config.toml
hidden_size = 224
num_attention_heads = 4
hidden_act = "tanh_gelu"
qk_norm = false
optimizer = "muon_variant"
lr_head = 0.00425
max_grad_norm = 1.0
Each number is 128 + 32 x the weight over its row's rms, rounded and kept within 0 to 255. Layers, rows and columns count from 0. Numbers have three digits each. The size before them is the row's rms in percent of the matrix's.

# down: layer 2 MLP down (transposed), 896x224, rms 0.0506, rows 674-704, columns 0-223
# up: layer 2 MLP up, 896x224, rms 0.2, rows 675-705, columns 0-223
down674 097:114156106088102093159138155122160130132151121106162128092162129120172084048144178123093172106156070088147163168155105151087118065161172188155165166130104086056181122093127105186135107137162138170122159146103100114090149115143103126148165139148147096101119136147139121121157160142097099117121096111158099150124143152156103148127181136100173145144044175113101094138148091101095137126119086122035098094128099184123098157114187170178137092146075165135120155158122157105148104159092117074167124085182127111134140082122191207174158115120087096128072133102114154132108122119122144030118146115171122095136104173122142116127166126173115114175135109107168112180140073188070112103102
up675 109:158042114142183153138128122139180104182139121165144146166122174140167103134108159107114102119097131170102142101122148115142146090095110139090153091137145098156122127106115094058139130167168092119076070121146110124041168168130159115166164181142172103109145077154081166168138100181162066145130120150136102146142138124092123085109107158125122122133080095120152096145097148156089174141140132094127174133122116140131088161106142128132067086191100105152108100143126140143087123086154094174148112159186126148100130050154127159098170082135157189145085124080132110144137232122100113124169062164124104120168158099195195155093141106135086091174090107162098091140095158104138134201160
down675 108:119176159170148136148085138094080130158130175177145130122074163147110089131134127158099100138106116091134120141105158118046150161063086088126177130076109113105080101123131128131106112117070169105048117134063155129121120162159169142130139137118113105102118182145105129132129118085071124122124119077163148164172089143115118107103126161111106121171112135043108157143159117143089102164120091178147115073077058167167187140143145146197137081127227163141107143125142129125145123131147104162141190141120123152140140152155149130169151160070077130192105145196079113102100165131091129117126155103145140146152135085168154149042087128133152074140148145158082088129068156191139157165140
up676 091:141082148122174115158093115137143063088147150129113175078122182130093126163074157134116092170110133150135169152114093084132124128146109182155124103165103174071107080108136171122153151121100124138144158204148176085147068163103132167098123136074123107110104144091128139116144174127133081114184179106104173090114101169147148086105115136181097128084107110134151144071150152110119141114057141113202161092157168113132120145183097130120122020110131154095135174099089125145176110173072140194105088113156113140109100122107160125062112141185158200127145133126167163133134125107167080066086136122156133098130087153145153142151192143100079124088174112125163103122156107157155067101092
down676 095:128118134106158126103102115128195097110144158140136168157142186087148109088129159071168156091097114152176104131092078120099192133159114167139129079142154145134116179197128151138122152123126147106125129137108088160096040090212121116133156098099140120148158117130095131147081113111181106146095151078154111158201143123086138104124181158145116074163133107074117124186132140152127111123089176159168097039116116193070123127048171150116143096136119125159137141096153133148137123120117127099124100149132133059089112113200159159124081137094154171125106141105130161124112166128160074099096046195087144142145104123109126170079158165096080161138062079131089165136118086155127171148122
up677 089:088126163169148131128104067087170062087133127099128146134116103137142171092188149150141135083127124149123139117126138093124196131160133147105090086148135091138118148164138079183224132154101131119148133151131126107144139174105127161087201120143177104175113091100131171159071137070123131097103136164098090101132109055084123119124144138094138125147147104095178153085074209215141112116137129159170185176103148123090122169139153075173137121093146117100096099114150122129163075150100058090110120122130138133141102096114105158139083147071134099134103161126154166138085110140189094140129182138192123140141145091164150145200204096121135151113167137151080084098133091112164074153084
down677 097:099107152119095110161146099149070168130161091111174119145151167097208096117124136102135143141145131155105077087086218137138123085199128097153138060078100213161131123138117119115158108098136112147090156110098130079144182131124155095134144180187106085114114096135112089171119114157103131120084053144094123179136115124152150113030140138145120106136142137117145149139152124065132166138079147183096071120111167147129222106105143147129134196116132179164166149131181170152171142131164157149114196117141083103095125127112100157108108126128093104117191150097159140107112135096094157111104119170116137078094156168146119077120117221109105109116122081091177133114096126086120134096144
up678 102:139128075153134133146106154136086130116186108138141129056148186142082136105153142095076155184135167087159160134135121164151127131171148135100127107137157080136103103139072163133156099102117106074157164140068127058038105083133138098122128105194165188165198119144142081131110170114150125182143178146099125137200144106105127170128125181082192177137131081135139104171125121068145129130145100137143108148116054137109136135073123107123129101137180103120162103133153089160144098155141101117075114165089169172119100073130188150058113136091162147120109079095084089147128151180119134125104142145107091162141105090061084086100129137089128119132143135145068125152160134082122203161115
down678 103:121177115141142117152170161055150103132106127112149097151160149125133095103126133111139174157045080064133114172107085094166154099173113118162178095120106074137104183168095197114138145159144157118123053122109133091123117168134115094091107093143147137098172122125154129142110185121175138176125176060128114190190136082149143129109090145146111104157122136098153139133095154078152127157177149103120131139137124098117131098097114119102138168132117094121124174134139059079121194111149115147084190127140149151088146145139128137067101191091138083095109126131119062076131113142149176124117192113133096121123097078111124143152138147124122115120138142153112184241091145036157162179064
up679 099:098174146122155159163102107188158155072129093130090124153104115165109112180152106121107093114182184170163110141129129180091148132086094157168149097107110139144149096067184140118099091123094114103055106105097155133114130164051089102127105180140135164103111102150085092139150145125132131122089155043138149140122154080091174086177148226084101098168083100119032196139161166097127124118084135096122178159187156148148117104141168133180167113141110117111119145100132129161121106097156060121181115110104096147162139109172148155096077138136121122184133163129158062091159135111120117128099173124153093153092168175114085173110134096147089134124147121118129135175136200131105108107133
down679 098:130133123142101161163079126122083157093127122057132156155154114139118126163121130139152096140160109161145127157121126112165121131079113103152108144146077134144099119140109146113108156127128120192092120119063122110146127158094174117167138157037159176097083112103148130141146128181111115133139153072073159170110139144116106135153120209070122134095170153118108231117211087097099119202119116107141106116098160142141133180147224116122097111141150106091095107143122124162193114117102141106146107085123172062136130107108157171117117109155115148176112137133152098027138152155091183122137155131121138082118055085103109145167057120081169146185139111178137074169154078119136069138133
up680 122:146092131143159110104127115114153164199072072154101145124060168078112116115127113111095180143077177126110157064120168137104134110154089128138132130092123149088122091135106153124126120133179083127125120141106095160122112156122125101193137110182144127147104114086123184161143130162132136087080148085160123145123162104127184122116126114106144139149188117088083145100143159162131115145082113113191132165115098065142114137094136197129145157115186155098136126126172137160130105102150130140153180152199131158112088111160148118121123116178163151139148099060185175127103137092091121095089112039070197104144076114166161078119085161085086147165084071079066192169126171080104121107166
down680 122:151181116175155074092150161098119101110182156115076142160127143185150138122068168104066131096153112165070145094158146110100151135129124121165074070134148147099114131132107184126075114120103118120158062181105124108090137141171108114129151067149181098151095093095148179177099087147110178137117133125143172178130095109158142129141097182111148105089166155101107146135179162187171168181125068068140101139138148133113137199149111145148134118150137162102120112055099116104118144113149079174142120133121090160116112175082106059113121143188053099102139130114113100158112137173127159107114089091108043171112160188117126153145163120133136138193167087119141104183121142085125070130134
up681 092:084162187120100137099119115149188096161064129138119121139154101088121135093142081132136129138185095128102065152108126113151129066159126068161112181116115110100204096118167126114106128145173198153155081140205130153140133151113109111138107137162171092119116140085143092152165205077107164130171124081075147111086176131093148097099183159098085198171134113130084145086107164091115193117139123124183146203141158163140129154125152086113118073084132160034110126136160108149149111108151106161123163093090108153121158105121111161140105147095117128127081166129109178091096122180131114132113209206186136128109146142139100121097109125087111152129135104126143118077085147163151172135111
down681 093:145153087125146133170100124093105137140141155079158150153124117110172092145144121170115097178151118127184128135096122116111112186131122113117111052155097092113145125122154108130144148144131085120082185079108094105172132131085134191142186116171133126155195105091110123120182095168090177107113087241116126095124115118135080129114105124174194064204088082105169158094094119127116151197129087123089121126187080146109171130135160138152130141117088105159166095134098156108168093206097171092131113173133138077055106161084123112147116148177159164156180117150084111120134152109192125127158096141119097125150120124084130121128116140101172121100072084161110155145060090118150091100084
up682 103:146161157094085140136180115065087111116149111110108148141100097142160112104183118152104111154112174171159112102103078113177173102130101086147084159148191121139107107123085137130216113095172088129126172113072175111179110132154097066096153115105106137150048096152155104175073116111116092103104162155136091130114102123107061135122088156111142164113221075125163109164118121157091135182164128134096105111124133096157097124208199117168090133153159133124166134109139083133128129116109154121179103127133197114130115118148122107146094163112098179168080117177098145115117146123124123135171074116169111161161136129072133119190143140212101080132170124090178153132111137095198134167109
down682 107:086089167181114148161118156203162196159132113099119128118164189150090141088133132153102106060167124174183112149128138097137125117185097124107099157103170113134137154176176085063089153101146139110124147136093103140157100150116150139101128190131088139146129115141146143164186148130119114087115111124117115146135137140154088162132155124098175140167108098061091118067172085181097142036098145092180203110098128134099115126125102151093089103059135129115087147151131133110188078145116168124107064139091124101107160156083126177111126158140112117082129089116140116197116065165077118196065127152100156107103125150185127099156130135059165169113162167124085125145140149099088104139153
up683 112:132117154111123107116082099173043125103163145078144102116149123078097119056098190117061117129082114173145119154202117151156116151135161148091135195159174187017183101112145103142163133109084140098171129103084129173103088171114149095230094190115141144090130127110138105144112137129168160114147150128130118148166142128185122109133127095111160146080106093138117105128103077177115164092125157136107087131138108115140148132116201135100145109096110109126172131095143104057135129158040127164091108138126107125109086182090122094098121143153162113099092145152143098151180115077091158147162138110110145161138188143180158148190118136095103167132121128149152132097133077122103124116189
down683 107:085159235196109198089144083170120134153061139147145126134125143161053101129137100189115185117168160139151053086157092128135113108156134080111134130153102116089122154133139109106151167118105117094190166073164114175120161179124122124179124126133108049131156158146116135151156137116121099141182088093134139122143030128075179125069126098078124121161153141083121111083179150135086137088120124175134115135149214119118144119129142122089189090141141159132140141134154112187151055143089152125140127131122134131144117147133098115085162125125151171144088154130099065131148171092165143120132127077173105113146132091152093115205119096096117088127113150143077143169088119096139085116125
up684 095:103095190132143148121128106129179207092124106189100059135132097176139151144123140175159131107067139130070126128175109162102166171136133134114126105148101181136124127124107093167128111166109128134070115134117141115084139120067139048145116117148072088187092134134125145097182121149079097198126151114119147116156102143167095128122145127161116142103102175139129131153126099131188163122093105077053125119142098173154111110144125172209164065182135126143174113115093130165183122160137137139116102152083124127097089137155175095193098126148101193113076113084199096159165140156091144116123120137134144115070123177112085134188118147107146096164128141086092140165192035121111134099122
down684 096:143131156102175113140141137178149142099135121123126089159126144146135098156118114206113141104070108118116097176098129080130132147096176073083107112092115114104129106125161135130089153156108179174150096127111130143143108151079133099146124113163134105166126130138097172153124154196166120096051152159143093094114087210151125195139154106100174193133127104133107086143106111117154132147122064057110185137137109144136127081055123144148124113097121063143121134144145065152148146103137132147115106177094146054068105087176164190140128156107147161055091139208140137106165116202072122118159112140163136123183163112084089128155131133079117099107119167144138215179142115141117126080074
up685 092:089106113140104168141191124126151149162148144091114094142148167174173144133030120129121105132129126096117191142175117179150070095159154142059121138091184146134119145131139119100132146129203150145117111131119157119145096136106120158136169100175114152077136176165106138118143154172158154154095156126127126107124131061157114137117113104167194087157131130097104073132089118113129115080171163188118137168098113106075156130146140136091119101082104152144120115054131120141123147045137076135071082097092120126112184103103192107160233168136126161124125089143104076127091088136128163130098088100080160117142175109110152075149129131198088163214118121140107127107191102100140170162117
down685 087:129144124173144106107136138123170093111141138141221146074125119140098084167108142080132111155075094150144120148102153156065145157121108155102122101156095116140102128134177092124059097150128129104125079170087015118151141161138157211161101115078166170068148114134234099088153149092181132075091098099141121152091126128123118103103155129149137060151151123140136089140068099130156171103121132093106125125163129127170126107110164149183104130166133158089075148149173120147162149145149116085114176140168124167139143136117059100139122131111152150144053167115096105177119099151157120144045123192124131166118088112148136111168117191082169159151083130125179152107134100115111084146133
up686 096:118185099120099115132121190140107104053109104113135152125126109153133116122152136133148109141177208156117089126135161151120076179115116106152129080153104088149107101100201104147069125164134121125169083178122112200143148081113187185153080118150126115130173115125131072093171195065172167085116119120100139086106093142160087127088135159149086146121081095048139146124144102152100143142146101087118108145098114122160131085068115119116059123146160119112155141160103153154073171086135151072092158143145106125156107102139155136151201124160132093164117164083113144114083142165094052153165137153195142126121133106195095130135136118090162072109123148091120117135079056154184138163101
down686 090:134166147077130152109127134167099128105141117147121164155098111189123173142154113147098129135110083112183170130168082134207180145047084150163123140120092184172190118144072141096172167087128093117094183041122128083161139133129087134111135133090142123167040139100117117151111109196070168097132126120107097179170064071151133072195139080118143160101188112130132114133154148134195104154119111180162092170141141114134124155156096104064086160096100160131108111151104108112129081155127119115108106150101095137089127139126128099109106152117116095137155149132163085126123136100138187164108169145125187162122099121144153126163133141078096144205127181095069155112108109125074112107156
up687 096:135114144124069115139136176159141159108104096092139140139136171126146117139141111191094073121116162130156127121095115148123125160119131139132148146107134110203165123068115100122152096086124063114094177173116066000152174129091109109151127109137170195136144088127055151115152153145105145113081110120146101143107171091095158099108122109170131131128145121202171106133119103097201193150106188140184189141073125143145143094118107110093149142228111076132119110112137123076067098166135115106170087132150101154143129172144088165121089116139120097112157099112116082127155133148138127159069202087099127099154158144149090045157117129164125126122141111196107093137080138118114123132162
down687 087:154082115138152134134135134093176089141149102132126074155157129126091098104137147094183197134111153107158179132123121115096137181081067171101161088113124077083124109086121151117098200161051108142173142115102147111134006137017144109138114161099134134129164094125124088173093108128123189080109150143069152141118111167133167132130063181136126125088135112145103133099148118081156158136223088136110097087191112138152058111114141114135168128107119146166130146143167130186081129096137128110115091133155141113088150118144136110163125142160135125108107183143126188108147192160169087144111137111128112206108103124139112153152137148126077131177104091156128174164123088115164098133093
up688 099:124176116117118082159124073086063187076109136127166184105151101116094104072177145113134161080120199137141194110160083117114177141102176129103134112127113117177110131080094130144134096120107140143212101137087146176185133154149107127145155150103101119125121115071105133113102101101126175158160222102112144125142123105086134090130085145126143184119135089109091165160123097132092094126124180049105120127128118165091146162061107137203095138141122089124122182115089185117148100138091110125128140090127181148168082143076167145109166127138162156143140168162099139152042116132108104147150108086160147082143088143077186186130142150117140167155116122148205081119131124155149169141115
down688 108:141116196167142105163120135111143131124135133123172093113109146103095159092101157154076123106157130147102088142062191163139104129070146167099068150050129109141137142153189086044095152162155045169190183168102194096102107119103175149089092088147116136089136103132111073143102183088075120125128148136093106117084103108089090135079207124171118122107135160156135155173097121163148129117051150128122091105152159117184106088111122152170089115102104145137132099199129083114161196152135161126165131081119164108183127120116113144169136139154156128165128127064168153151125104126094134115175163116143117107122125152154101115113121112137128178135101113122101110053151150199177116153117
up689 087:150167093096124105080095159153082145187164123117144115165168151163157156100123146082160112162146074167154121145162125082164117121143112091083079128157159076079182105102152135108116099126153119119101120090074126160142077067123125136140130117093160175137157083173108114175170159144155098074158103088108128192108174069094156128152123092113170175164074123151120193101141132110137135164139151143173111162112078189109132093053163102135163142117113186115196173095147081122081180100149130137096114128111164124169136108083136140111149115059120123096117138093180182113133141116095200134180114138154135099141115074076096142169095161150072133134128141152099122109101129112182212141103
down689 086:120096066113107141117079130111156106156131171118104154107152138142140164109153067121106097177132086123087105087147127088142114169113096109101099156182141155112207133196092128090059132199142029138146133092155118088152122142073123151205082076128166151163159172142121120127128189123106231127155107123082127091163159098089144142118155126109116174176097177136177123123145146163140182139115141145171085070160162108098086090133117181122103101138105151143127149140143101173187142145074115137172171157163125118109055077061162130108133156121126085135120108088103185096112082126150141118160149198154099132139117154120123115093092116132149124114086106104120167105150146125166110140082
up690 095:120122125140123117087144109108099130124152111135159106167178121115167131147154158119186102138150158162120107136106177136169172158156104143079100130175120209089138178087136128136054100068088135147095146204158130133148089182178094146122126132182147108095176112107122112126133141107134118122115147159054167155146132151125079071102110080137076092096123145085162132177108116154142138189149074097167144088172140141119128164122134135089079129100127108054160137124108141118101065103106066152110183111074112146113120104134094115043128150194170128091119117132087132161144078123055123146127169097141158128124102096147122104197120110055103096079144205198135092134127123121129158185146
down690 092:139139150120092180132098150127128121115133108136089117181079152112102143155205203143133117081104088153129112122177140163163100100100161104144124114186094123163145122157144088141100184149112098098078131209112105103135114125149112151139122106187160098102166110087138068134177104169151040099104166146132080080166146166162091054167143158135019137093133147123070144123097169162134114155146128122130121116128175209170142174131143132078119102096118091142136124186133145118129083107077105095123192136154126151133127136182083083088118194140067117082115101124043108120122128130147120088110141112150120121125090130152170094187119174180134140105156133153113136126123091104131192141124
up691 099:130104089140174095119150147145149115132133095120112144148143096136150172092165134129201134117110120179124126154076170129030119117161158134205146095113160126131146167108136162117128142075141157121155159187125127139120129165095062104083079135115132147062140140148120107122122119151105157140087167146126082141130062183051145203170163108121155112108073129093160095154090104177173094143120130154050143092177110137133096108154119134175114120155181126078095166096094143139161143131168064214090121116181139139174117117108082137094141121108112155173195133079091136140128054132106141077169145084119137088086103169107145140168114129144189088081129128138091134125157181092106100151122
down691 094:102127128102053177108065126135166144091160164126154208157109142137090080146113110141035112161156128033183139123151071203174153086089107100144137167127113140120093102153090155130151097155098139132079117152166109101171123120128133161144143118107134112188162131135119100157093149103151155092168067096126172143154185183156153086117079114094173161134081136123129142116104104093073135077116125122151127098137151089110135128147138096114160157046158117149129127116138135122152071160132208102107100158152123146098140167081125164160125106122141158157131137152134053118123190112057112172172163192135132127140170099142123097075136161060150113126066140111141150144142079155113148104103
up692 095:109154129059104161153135067126182136155102149138109116152118156118167093112100066097110162131085148156101161159130144113136132137097180124149182097130120178143132104119098117128188071138057141146093193159163103133158086125206088168115183105127142136071145165109145147116158156126103131089171118069148117112105140145106105151097144169135107100161137170122134122122114081193152195176126169128131104167088134127142176119105141106123095114106141122131153148054119153137153136060146118121084170135152204153089115136102176121158214146134109054101093117178118174124182067136057071100195113124144120123141133085129097155078192117123139097129094141127129152120167052097149106104135
down692 097:189132106140119063132091111139099167130133111119128077149140136081153145031102079106118115128099202121097191106108113117129176132146076090152101152129091177101134171112131126103147049109165139138109080161124117111086130138097102131099149112109106106176102133128072090142131130141175127110223145072130157168172106037112159130168129163192111146062147147130095143118082097117200096150121163158175122145128116174122149128119126092148116140139155141129144146135130159108110136097129111169113148113018111157075127108141156141145097146156111135174119139171157166120125172124147147103134165143127122160118106168156090177087132165096067131130135223100151099121139068131181060126163
up693 084:164117109160092105188090176118169146155094101108119148141173103064132065123121139062110203138178135111086081145129126133107135171117148174132197092106075155151123093110102143139144100119101141132124081131075090149171127117109130113152132145124133153081139123127137076173172157166145146130117122128135165159169197114151170118138171184143148130140115182119216099099135171125117156131196105102122140105131131145129095071076153173007178126152105161151181120055107124134114113122136167144076106131160103117118124114105116095062126128162114094162078151114153156156098059096085148095160131114092151113134113131176140128158092183177127093117144079171132188129161109104114128076092
down693 112:128126162114132128110112089125110123070120137115091088157100184190110190147173133203119081126093131160131194120117133115146145098127063099169107177176108150119108139132116110118096157147151117076134151127172156112112153178192068135065117146120139152100068148138168169098107110036085156129196131095140114066118071131104086107114112109127116111124140137110119104174147138158131092083083135102141187139171153109104140147168056114200086108078127122087051080168108130114138119101156130161148160163125142138161127150124098155175146140155128160151161074111083187130145160159142112128095132131142125139148144151114103150130173048101141174098131151125121033111111181116162075156169
up694 096:143176083156054107148135132129200179110102132090151139134103147119131130172126102091091159123162126046130108101094127121138119088126166089118087173127110146182125118156135095110127119106158222100138164171140165169058148147181166127109137176124082132130128127153133076130123046059120185125128148175129148134119111077107209130083108129099138092086147095149130100107131106150071136133147177142067116173118114131139090119150118168117150088159143189127158154137067104156173115049066145200135161119089142144166192106105072158150151078160180110120164111158137154141114111141154140153132134103115121164142137178162119063119149138156117122137143153090123075089128164078087089129126
down694 101:126076124150137141209141144142195126152125144076136078161123120066146149163064129133133139164155135077085132147182212186070096146143157115138180175095111105121134084193113079137110115177119138109183073142095115133098121085152129158087149141122124170129117127073115115118161093129119132131114096124122136181107137104118149101088185132141107127160082141155165122138205127078160147195123146129107154161128079213184107084131205140112116134104083135119169154093099144128130058183100079170147134116137150110153146122125117093087077136105100165134102168072167094136080117153046102125144153129154121090138144119089124080094167139131079122112102113119096088123151134182118160144175
up695 089:154178094076142089142125110179074170157086124136115124157146171102159132133144125131140103136087154101141126110120185135211142140154074141143049107100124139136101083143117158152083048153123147108093148154099126133155108113108156127130081115190130141100154090142116100089142123129161112104133108141151160151085142086091102143076101154176199095161142073148177120146153095102089191118100101130172138066147147156148160123112114144078121108178079108175114139129103122116096142119100134167091183098161112044100123097175121149137128184176148120134116088091170107109066129137168075171152053126093128175159089167146076098156151163054073109149160133118176097126125086109114130195121
down695 088:177049143179135146142107111089146170136118077124178099137151119093143118098135098113140159171119120132072142115124126181142103187128016136164094162135145111160129184075168105159096152149141122156113173162070092151171079149044116152106177132103148105097109107158120140106137175170165126081131063112138132139116117176116111081118073131140152110141062130156096151062131164141117150128131091086109098079156145100106162174124154141156155137107116122164108126184095122116145111112125079166136148105144118140157044178147135073141155137105173157085124164183198147139152069152139128129164125144111114118149138151095088090153151172092096092133137136193150140100095114126116069213104
up696 106:189103108121172186129172112115150101148150121121127119140143129120096093087131061111144159122080116138092150105162121140060118193131213111171116147125098139145107094118128164109156090156136163141120129068111082199074108133141178123164126093168162086136165132134150150133057057151084064092117084126118081134113102068141136110192127103180131116078162145121139158219151169201117160116099119123146099126139064143102159106107129159043104086156135078190126093108127184154083174101143139131157064128140093148106149120123117107150129187183064102110131095161161123137097139135154122162099151120108112173142081118095165120133110140094122112186127115092167164125131099087141150120131
down696 113:170120155092113099123157146130174080115081154170171151157158082124180120158135101160131135125165150134115075122102137124102126162149106113088114053175069077145132090117118142120183184133168165128138139197139159119124175090053125131131120144083141123158128197137177084146120136149061130123106121094155087123149104095111119077125097162103126089111159086110130087089063184124117067146167140192196161097103105152104161151177125134143127123095188087133141126108165147161167129152096098133089154099113179199167139098095141172176139098143115142109100166114126081133136107157161131119109167133115147069123068129098155153138154137074136083097164085109139149045134164130120166035123
up697 096:145120090134081176133089182115115117169098155184151185118112113102149108090111170118123076160189134084160146114068163119127081060098124077114160118114069110124104120148129078122136154151141101175164121162116139086136137141137100132169181112167168131075172100109078107108143115114126133131114204124173111031102074142096134177112116070109143164134176180134155135154116121160061135114132132144191143147119127068075123125115119082106097132136126188117125077174090136098104157152147167133125211142066194131091139144111116159112164103139143100037144129115156092129139091135106067081167136134102152077130156167142131117091127124145089151149165137121127114099119148113166185076181
down697 095:118136184146155086125092086158104130141098107148167109080135150145137109225119160205090126155128190094119105086106142109162120119122080130136081128203107139061098160159109124132142092126137180145115090156177087121149128149090135122125088134145114134135170169111169132178130113132127074066114099159118177156111178146080136102130108115109167125127116117106152157103186195168175144183129136120101094093118109115133139120162166120183090119142133094146134185091131082160129084157142181130138103164159147095095140062191122120138120117122083168124100106170057129129132156126129117109114154241096113136183128103069155150066093114091167124142092112116115149061129089116083119145056
up698 094:107124153192135141096092163154066103091133111172118133157109186103127154132117156125187102084093155098073114166164172143089145185110150160135067123130107130172078122123083145109131137116107119138120136147144219206124099102146136133130076088143203175112128132080083095131112173110132156060176106186141129137045111082102127215080120164194174114124166113156098108097085135138115075140124153079185196140117100121140129141145050121180161081090125151087170103120142128116145106132125117170137095151104119169107125181083080123115155162117151075153115148148102153147118152082110077112140136129108112097137133110165083098134141111126093114085140073140110128134140178125118076159146
down698 101:104070168117053142179070063131098147134107142132165124142150110101159117121149134084158141113177121193158097088121082150168141162188092131161199157187135144083158094129128076134072126104116163116081120152136134160138110161118141078103108151098048138157138160075168154149116174144162124139123133141058067135099127212108124101123108164090098122173105118144155114215163141154087115050100193120121088144146171147122144138209156096103097102148097111107098188141121164135135134124163134127171163070110127099137099130147105091126099148115109090129138113143123185136099155118146112103085177114133117114120085146134115138168081106086135128164137129085097200064133155117093171145131
up699 100:145074153100068078142105139167088112145102135150169140097100183073143120118132172161114150161130130131177088147112118147111110095158107114133177116108131110126088142126114123143181126119176123120069149054103094128133179158082118120112175173105164126101128137173132104132227170159176073121095159130176112193146189101111091100113141093133120109122128099112112189170105145174144121097089147132084126115141123139161186097012163179169098086115109138131124182087127152118066176123131147114156124117156131144145137153120101125120111149131142156140133072130140146156167146174092163135138073073085118172125165124133138116080061128146056084123137112133100133167186142115060201109164
down699 101:044096073120108154113165163129178101135154172143112121086104177100158065170131152150091134067134036128126065123163125118109145159104129112139153090083166130092134090077125056102138080156187153173106158096107124137125138117129072134084136108150139141113145150183203136146150130102145094098133175115200069122153149130133099118135156137089121066134081132092068185117136110126070166139110157086183122112154169134129129175112163117115093038156154170127133128095162159134157188124164092160093177172097126100137148142164118098149118153180104126103114139180143127168078124105165083134182147180111123116124139108103117115162121180097128106102145127145089143182182105150081123115118
up700 108:098197180109152107077129092116098100159080185168082145174108160098133148158095142126142147119072085081141084153133067113109149134143069102153067099122175157123139120126150167127146154137113108170161140127170200148086115120126079148082105126074089149137169152135174134128129138119096117149107141122082137109113152110150094084144128113211146119076131149125109148121127148131110145155112121172172041117143157172130151147085106122163137105159164139123147110125177120129106115133157151133117105124151119109148162141125012145130138119138209110146097146135102093107207174140182099126123046135134118110114129154060120147069097167161151146163203118140151100112069198080118167118189
down700 106:129096153116145115132129118109094109147200146127190117150133125172074115121118145132073147133157133142138120129017169083161080123113075144101101130138122052136099172160149118110140193152121137137136121124122112138183218123149137127080174125153104107115189147086083131164192112091127142143055167113133117103078178190159098122134107121120207082125135156090119090227174082145149115123118166106075164146143203076090121101140152104147124131102141139107150096109121136152103163154152115076097100113128155114119087092152095170108112144088168148124143134126146117120124122158074105157209155098130146128167200128103116115118055095146168144074055115126140127110123140131091122136142
up701 091:120145122153146136106122078147155134110140086088105160082087139179093202172158185147118094166125140102118089110152144143173077079137152119077140162111150165134109198111150092075146106133172186082121116097067089129127149103116153217202174127198182154122123136186132159154093095200129094141124163122140139096141137106123154114164140080174142109102109075088149165083118143067136099121092106122075105128126077133133081178155129104179181177147163103146110129130126142117120150121131144119075183150088081126096144122120162120187194143170162147130127142158062111153149117129140115148107145075194164139102097128119055114099097100161141061104151100130115091154132126107157164124112
down701 092:150112133140164112144147132157129142101123108116158169133107102180113144096116181037086156102127150102099101131063101151143179112089094141150055130185150112080063126165156087159162104121116169105096165156102103138123121076140098186142088116194116137152161149114135175149140158213094134143104115122070141154115169139092136080208060119105186186118101160125121141166147083140117102158194160118110101094160180124152068184148084126096130135168129119133123154115124134179164102090076190113095132145089092102110158068154150138116129132159175102097083132134099149161156090085122127104121120121107133144126168058122121106194135173091137122168109153162154133103051148087133114118105
up702 094:135167131115125164122164122116091126140122158151136207085110128121137083103141183131119138094125080113098126137189107073071167111153103153191153149126098125138110163137132083186120114119107200119120076094108171084203138180141097166144099132211180102156126107109061168173124138111136156109151178125120151088122163102112131142164100143106163172161139122170158129140085100143114128130145111120148136093178139081157096098130081022136064113122158125095107139111137173117138099123160149122179117132112168117180136176073136178131134177177150142166124186058157118112129165118122130116124128143094118143116156094134102097170034138149109155143102112136114106119155057137164064119210
down702 096:107152124068086083146086106157113107119156131092104160104148093126099179140133128097148164130233177134137176099065094169134124130102150133104157132103088168118126111117126114052140160114157135154102175190110092147122139068124153109118151109121097131154126193164178142149090153124131079147144144210142105164086110163141133085063142067148154128106134077082150161131113129138159104120151140177114137079134156136093205102118158155164119099131162143110108146200094113130106157150103174131124182143130157099082131107159127140103159099152150106048110146163201155146119111097111157110087127163194157098114118147094081118023166151079131110116124099106114163083078126100168171157128
up703 100:159084084105138148188060182100188124087135131136122173075090119101160138151130142113146149107079179164170111137139126168151155145097110105067125122134100142096150097100118135136120068122129120144171143072104122196125096178091175139120135135145100170039129116140144120067121143144157131125157160191163146147094169113103136085103131156129168137045140151088126184073141113160121147032111124108087081157144125131076130134089138145162126165169133140152116098075106165174055144115157082130159078094159105118152147129157147047121096133157136128138161129124110120110152200155080144116106154082163120143098138135176105094059188154119160103120093103139093175183119111092128130082113
down703 094:087099158157139105107089147068131091076169176107150114147138133132152149159186115095208119122126123130160065130153129143127112124137112122168144067162177092072179171071104055127123111071118132202062098119085126147144068154074184113138081125123142167081098122150216146136149138119064174158075135106142149111059124088089108168105154124084199137088120149149117148081130133192108136136115110099108119116141139158091134124113132087117137106106121175095133095135162167124091136156115100081131147131177135190135073139102127142171156116140108139118188096122199104161160085140192085136126158155168114124109116169198166152148172159166107158108097116125092135136133148092135116118131
up704 095:141107068160156084168134130067150130117169138215113119123123096148112138117106196164125131140141095101146141096107021171142099113165126153078132103143104116139133067140070082154116127163165122108112116135082121131136146129165118131113133151083114134166105137109138122143110133162146182140105137083111119139110118117143134052149073102102112180091118084143157114169128118167072170110114155225169137141116159140111186162160089104146136109155057121131133121134106098111099061122174057083143190087123171126188136128166138107059148077119195133106096167171132139143124120127141099081183135090101139077144108151140127171139114173112086151186073141174114147176184121119155110082157
down704 092:141135123149071133151208147124133197140074146070181134143074063098109117129129100104179187097108152107171120113165152092132151129114139139149108077142158117087172150123111163107135127129158077114112142098135189133180118102119147142150076093083176153048164119103114062120150183141162223106169141159038190116115140113119105136108176204114126052135122176141118095142104126111154144117111093090070100188142150146150139129062110057110126121065103176150079136117128125163121151143078134133135118135125124142141104108083083114200096165128106136127150130167069141138143120179175146143121126160130170099154147116171092129160088129111116133127116117127116110110138077086153107159104
up705 101:068172122205098076115166149145109172111111137183144168089142135146092161072123120169153098111166162061138129119104126139113141111109150102118137119134101124117131185159146129129167113114170203158160136076133125145104179115081126142104077108049063198079161143141125104139107176107150160099104158186132125131142072081101107139080134147159121142068214163097169159104139158109082182171155087121103189107173127110181060149032113149139091155077179095132169119133142141143093149132107108167113117089113125103124143079130152098110140120117171153149177184095152152090127163127066146138129100157173157090104110114089085126134098152132152129115152134174133150119081121144145141155130